config.yaml
n_kv_head: 8
head_dim: 32
d_mlp: 1024
norm_eps: 1e-06
rope_fraction: 0.25
init_std_down: 0.0
optimizer: "soap_variant"
lr_mult_up: 1.19
beta1: 0.95
decay_fraction: 1.0
final_lr_fraction: 0.02
train_tokens: 586800000
dataset: "wikipedia_en"
Each number is 128 + 24 x the weight over its row's rms, rounded and kept within 0 to 255. Layers, rows and columns count from 0. Numbers have three digits each. The size before them is the row's rms in percent of the matrix's.

# layer 2 attention query, 256x256, rms 0.135, rows 207-255, columns 0-127
107:108118098104104129148136113147098147116121098125144129179119113113130118080121103127126147173150142089131108116099159094111088114180133121130088160130110087130112135155143152116128138127121130160099165145149146115165114123152156083113140124172118156145110134100085123170150079093194144107109160127121100171090089102119148121126163117150146129148162115106118147150158149158123142142065
101:126110108086100156120126138139119080082109125127147134094085148135110156148114132147143098133108097086159126111130093137116156100192150125153138132152121131141178117119127141101104114144123132085144185129087113129145140154141090133123128126121131112164147119136115172148116138110147148141159081082151154066150158121139122166116086131096120169143105160138123107121104086128143114137103
101:145151111156110153154181151133124116159140132138116138159098156165123105130157133073120159111163154150157122118117130123138133123135115126163124080133109139124168133087135124168104184158144110075194124173125116162125128105103104157084110152138151131138148128105105120118156129131092153148123092215134116091149131133150089142145149142144128100094117126107132125104144147146120138076109
094:096128108133137137145111160144126120130193113125182108140145123152146157141127083156115053125152093141113143171126137096117138106072134081131164147146115156160154114082138119074134130118122144136120152123171077136151157122140153119105102146131072162103119128145128162112124141145147114098098141118140076110116122120115100143151115154149097160151155117137097104159130113128131112138089
105:089167116104132123099111151084130157127129112112106135110116126143102117096130141107123085126125109125146138134156152114135134116113089129134144141134152125121133146151095099121124126141150184120184132172125148098100133131152091166115139144114133132126128165131184141145133113161124123116134092101134126155160170145114148075141163106154153144111149122170146171166135111100109123106147
092:109123107146118168134101159125109093139148187112158105099138151180094131163152150125135144112119090128076137143150114099121100099148106148142093118162092124149117123162095142115123134087166142124152094073067117128180143144113147157131113142134126161142124137130098116108141131150122071110176143156140122137124114120140088136170123123112099123171119115106069087159129117135151141145189
097:131086091094134092148142096094083136129143168121145103145145139132155114119130121114155130143181148128094181122114127132106110108087118091116135148112084096120123140135142132172130112127110128122121116139131116108108149103137116134101163153110125133123164091160112108112100113148110121133187133089118151119111085170120150105155135114178115171117142115118183128131118121099171135111123
095:117164149152122141115136163100169174089121135123117149138153216154113134156135112151128132116131119145112144135099123171130142093090163125174129144138107091131133140108135126133154095147129131144145116123166177101122115080130130114200130171161128145169155121115123168133108080152121106161132156140147108131166109102131142136131130109129107109124105108154120135093130136165130076142120
100:113122140119124104132114134083122139108136133131150166116119120134047135153104127136106153154122114099106111146082105128125139118089150154126130166145113117105163133096145137114149138109122142138197133114088137113180092145121109140150124103142153155117120135147114143104080147117171145137154120157153089126154093151121142090117111087131100117163138124122180155119068149119108136157155
097:154157137086104163160083157159151154127138131116135076159148089125117167155115105125104142109130092124146123139114154102112102165116104115102159128133133148106100144113126137136128158127143114126101129163127124109164089137116108083135117163140129142118107116144127107128162119174096118082159131189100129132135156086135132086110142132123088105164120135103125129122121165091150118109123
100:181128108125145162128111075166164130135217104105102147073147149094122082118158122144133112150107127158127115145150095128118144099135097102153091163116136117081129142143110171123154153156118090098132109088097136136111091125116132164168154142161086116129146127111089123175100101194138109160158149109147142138135092160137111098127091139127136090129133122143123110123122154151149118130126
102:133142117130188116091127113112102128113130125147137143127110120108117151143117126103096164095138103158120140150156143124109122103139137082164163129145129134133145126090153126124112083104087096126146131131155159142106151132099147114117122158103138114145149107099195134116165108131120163155114108169121136134142106143109147129169154120107086087117132105099149143108093104125140131104114
097:162127110118098152149150095085123159160090118134117094111141148129136141100108112138097145106087137145136142168125102150140174160095153125082102109119123112097104170112110151059095134144149131167142124136143116104157111137141126060158132131126134126141151119120119146108131153122156116125134136136119094152098122132138135154126137145090152119169104085105120129184143095108111110148119
106:128139138128088131128122140138127095154138134097116121144110116153146134134128099089101081161132175087150115111103121121133117136125159117111078113110161145170112128127149151129147130100162126164135129141124157102158104120153108140079112129150126133138159119091134111152137118127146078122098141154144124141141100094158167119103093083111149146109161163115078172112111130104156133143110
099:184139113134124104122109136123153114120151076092115148174123162130090154121151148090113106111149131141118152149082104110140161091159125141107086113135137099115130120104144136137096172123143149165123175109105098130106155148135147094127085141142117156151132133141119127146146132155166148130121161114153125138095135123099129109149153092153155125137113152109104136149113121121118132118158
097:126139118136144139161125179117145116119110129137116132132117136125148101140108163166105083153104129127067091121111132172108135120149113141084141120089159160153128178103109116126116064099131111111141147128130112148112127133118122119154135112154141106112126118109123113166108194177106099127160130131176099151162125133120126152146141129128148141085123147069123091136117149129126130122113
096:097156109105145085094124092116129098196146127112142126118066120145153106122138170149166151077136155117131161117064085098125123109162120112169135113120154144104125140094095112183143114096115134137157103145135133139141089117179111122108161103102126151135129109113147119133165148130104133170109139112116151129098142102116117141093143164108140133104123106074124137115150140124097101107127
099:121097149127091140172182109150121075129155143093141093150150134113136114128114127170147157128086115120163145115138103142123097165130089130110098112113117159158136105122143131138078136119168125123107145131090132123146106127157159120119157115105130150127113125188127114163084145149145127126099108135093151111142159113127087119121143129099137134112140078118125175133107100111135117143127
070:114122125105110155079165147124148156149117097157121171115111103098133107160081110141112104130135149142114152112082126103104120169150132097083138129113161106123108160046143104131105130127155114152109123142148110154104153158142140131090160126066139137130119144105134114122126133125117141182102097110099150097092166156126174158117165146129115147142135149134130128081130101079142110135147
091:173129103121124148180057121117156135115124113095081125145106111106118179144130121149146145116107087101123113178125107108134119058084164115129104126131137114113102087140143107115126143104113143091114126070117146114154131145112159113156116155118134122149131147123127124149122138115140128124175139113116185157105124120122107108073083155056126139142147133127121153134146110125088124129158
106:122153140132155157132137161138116140052172117159122121116159160133151160185131123124122166144147149119138123151147163114142183108115088121148114119130143093122144096148114099066119117152101149135116140145111101111115145125121109131115103107135102117105123119145177149096084123145123122116170095135116134109068129122111121183149138097128145136069137109091085139155064130124112182137137
080:111124144147147135109144137116134126167105116136171166128141128113168113128074140119108120116122163108127129119101148116129151169173144126083161154082147129114100192089126156127110139149140097174129128177149097169123128137109118143118145096072117147113153094106138141078138161129089121139134136140139114079106151167135107128106115112172139144131100146131119114120145120123169105089143
056:144140114147132143165100120171105140139138138108123104166184159152128179121146130106161169161129115093153126173153111151205130085067157159129116151166107114112122121155143116120153113123122147124095107122130130126142114112114142152160099146139142137109098163132114136111154118117127127123156141158161149154148083117149092097093101131126122108137128130117102123109132142161103136144150
090:159119092121122162112116110164143166137111118141093164123139134112125132136113087149129120125135098092147131151110100131155143133108133137104112137108110124133114118095134090114107165155160092126116136097125127160126135147140099134124140141047127123120128188121148082098158134140092120166105137125102155107105156147155143151111125144081095110174121174115126150078095126137144093122137
108:119108105087074180135128150138179111104116142125098102120114132133128146160123118121122140120099087115086161130146136105187135113148156101096142132072135116116154120116097126108113130127096105129151163155145096086163109113140159086185148092147146146139114105123125104158131125135123104123116141081116119130155161098143114161065127097117167174144152145138154112111169133145146150121106
111:142125143138143151107173142155145141066125115145137140119144169122108113134110152153106097129110113157121135143142136113089110170126123135081145109123154157155122171099086142111089113137102175175131132170158118128099135121096147152127085143094146149108131161100165110155099154132090141193106100114147154122148114101177142118145139140139166103115173119060155126130160125104133118133149
112:150134123151131133156136158115130098118129138136132117107150085132094162131161154129101154101124150135132108110094129086137120136132152145172091107113070162185102127121150118127117126100127144110132128136136183159145129100109131155190156102135109080108106120119090131101116130141098159107114133163188107154110167116128146118130126125099097113135110113144112109136141082135121105135107
110:147116134135121144160109133152117094111143130111160159139143122121118088142137148137135164118108104120146124111151157117083125093121144132134124100153099108152134119106133147135168107137072170069128126144136149082084159164172128126119152161125128125145131114161125167161063128148164141138142157128157097105157122110120093128093132149159083160059135138143119167119148122110143151129115
102:121133077180130140123134112133126134119129093192119130168128098110129097106099103100059143122145173157146134167139136147079132108084143112080093120157129125129122153114107147132115124127121144137156113125140124149161126154096146134138115148138093108129105121111089153134156108144139101116155114102128168187158120127102112120122174120153155080153114170107120104111143068178142095085116
111:136130151109139140083104138093165120129126122126162099115108140123152165117123152075114114196135115162131135147084117142154119137143139134115115191106130141109133108120095122132131160145118151116091141151180179106154120148130113178112149139115148135117107138111091154133108150141157137145103153128119119109126122118117143133104091134117131075162130144154109122133158077121169141138088
110:175123164170109100124078155088145117119148122127105128117120144136123169152172090135134104128116135096123148153173129170141119102130114098107133157137121131125136120128141128129104106156123135134154133131089077109119142139073130104093140191149124151164091140148131125151136127128145150091145092185106110118097141170143152151132114120117109114132149118125143158123125155191167105113143
117:115101104096105115193145103133114113159125153091112128137117130153135126148121196133143099106142173141093113145143054120140104079149127127112085123139114130100125093166142128143087171101142101123109116086124166137102116139113099129133111147137086117126105149093108104120124160103130152133147125131129115125093140121116132094119112129112138143156149132107106178140126178166141139102129
105:136122105129140110107085096120133136174154149153123145165129130144137100117116087162123150131162111148117099181162111146181117132147098119168094086104133146118110124105118144154121172128090112120170149132134098136156175125103167139109108135173136097161097177115097124163127137114128107105138138173143165161141105125145154107138110076148119106121133116122148138141122132073114147123137
105:165113164162158137141118178138114184123113130123135092125102142100147099148142165159108144164106116100163195120136158128119106130106134131111107145131130134130092116099125130103121149145126132086144153119155113166156103095143106115141142111144155133116186108111171123135108129131131159116102125144143113158144134129102152123129087151127146098180178140128141168134095107128116109110094
104:147119104107110087101084141177140146121164096113063160103109114098132096108137158129118122119128091122137109107162122160112133113143115146129083112116112122139129138117133146137084117180119127093126185123098127122089109156105130132127132117114106080136132163157117123092129163113127118147124157152158125170099103140140153109117097134110127122125116170104136116158112066138167176146123
110:181114107130135137112108115125142139126084105120116138116090151141134162117118139168145093207129126133132087095099175132105103106175143108120155150128134123137118157161131127138152141111154120142114108122157134119142131092131110130162100116116144174098120125145114141097128115165115141079128112082143133135104144127157162119129158123142097162118116178148124128098178109087114146149119
122:122101151140112114177113160090079159112142105097118102130104110138112123126124131139144143090166099131140112197132126112114105093115146131099112116107100094134083101147140147145185105116126127121106102083115165114114109114091123127151095128186088126164152138090078102142160126167164138112162114146143158135148097159108147183128087119081110112125129117121112115173122124167126122152148
108:164112126094150138125163153150113115118174109132138088140109122128087154100159173086123131071146166156131134170089098124145114145130124116101103102096145163160101115175148111140180129113091103132127117106113141120152102126157115126118127125116143146129111095123149120111131149114155147119140132099111095132121127084159155123128132105086104116173137101103110164130113135115147156112130
107:173133091116097100120092125121154084171117116160124096076114152127122121101128125169099132085139160099153150128134126146117118121112108143115189142144111148126147126087064145144143137144091129115128102201123083119150145132121114152174109127162119108109100124083095137167172123114107158150058090145134118177157093106142149158137117113116135132140138159141123168125119146107121136127136
100:093148122136150134118124183105116147158131117128148147112143135146106075113132094133084138143081122132114150131073104161144123105146106125133148150127121129081125097099100132116152135084125132099097172121137084121096121152112133096093122143150101136123094125145124122145103133146109124109126166165094097141136145174148100111185147096163073144138127137133118153137136117088174150150105
115:133122128146116099069094150140127132170131097143145128126134159120107136153080082125149110155092120085134123099104149160118128137173148137121119113120130118118130154122144148098135115104149084177113095147149181164110159121104104086122172117133151127133114128173168130182160083112162118150110119162136144116125160122129167138133128161189113089124159123114107140147139129107152156111087
108:149105168167133156112116153112146148140119135103126162085107160152140123156120114116138145147118175162104110124137116161117138110121105148169134128131152147095114134122119156108124101183087079136144111156106109155148163148112109138129091152115127144128109139182187190136124113099083151117148126104130122104105126170154137154154128119148100133114132174084135138136103156123140146140133
119:070114133109102139156110140094139162165124138128164117107128116100156123119107127111152145117137162131122127113115127151134109173113116147101160165118149152133127139151108118120091140119186069104111130170096127132138149128098146108082110107097144143105149119130107123104130177130103126128106142128143131133111120181151106113161172134129138163081121153111141119113164134096110108119123
115:128085096120135158086118093151123106126150106148136144138094130131181140128121111097121114108104127121128116071086100133125161091121119128121139150094126116135166122078137130096097142149145153162161085114188122132128115141152128134157132147086130129112170103158152133176116128105129100087089137123114095111145135098127120157155173149123129176126127152178103095122107140106143108105141
112:120154108143103128092121145098152105149133103133138152135126112150113112128099151175146133116155080138123171096118130115159091172133137132116119139138101139117136095087151125170118103173118112059111110142153127144149118116127096104113101120092119114120107110117109096109135108141145099180145136132121102174186108139100125122141137137142144121161110106087145122105098125122088141138159
115:118133146109156101109121104117182158101117112133116107086126151158147154139156143091122081120101122142131146119115146157158147141159133115108134122166108156097145124155144104147098143133167138122134103131105147142108135135138106124162108116155142145158120096107107168132120126132135093124154147067082081148170152153143140111153119105116122093116137093134118121127150120157109118142105
109:119128143143111119132098129114156111120182092148124145153120156134144131139100170139132104120136098111150111148136139101144146099078150116105127119091091136107114077149141132151108133120108118095088149159126089119157117158111149171102138130127113130114121096098100162153151128094129117070158141120129127151143124121127135091115137144140147103112182105139143155188109110111109103132122
114:127106092140114161128070143136137126115121140141138121134123184130165160134098121126101113085146119141115180066137111134170182147104097131128059165116117128121154151099126089116101138080140166135142126177125129169139134102125147123123082069099174065123126171134103117140131096140120115127119133143129131118119150118087129193157175136127118104141129140186118114114137114128149135131124
110:101123112133110173114118138097156133122125106083167121140116142144109162101112138109073141102148122121093118113155172142126133100129135098116142158173123127086123142126134140112110173121104176144132122113128108103140142094123105149125125146081123114131151146144129124139136169094086147133091097104122104147118093184151127135119115133140124112154163157113159117141153126122125157159102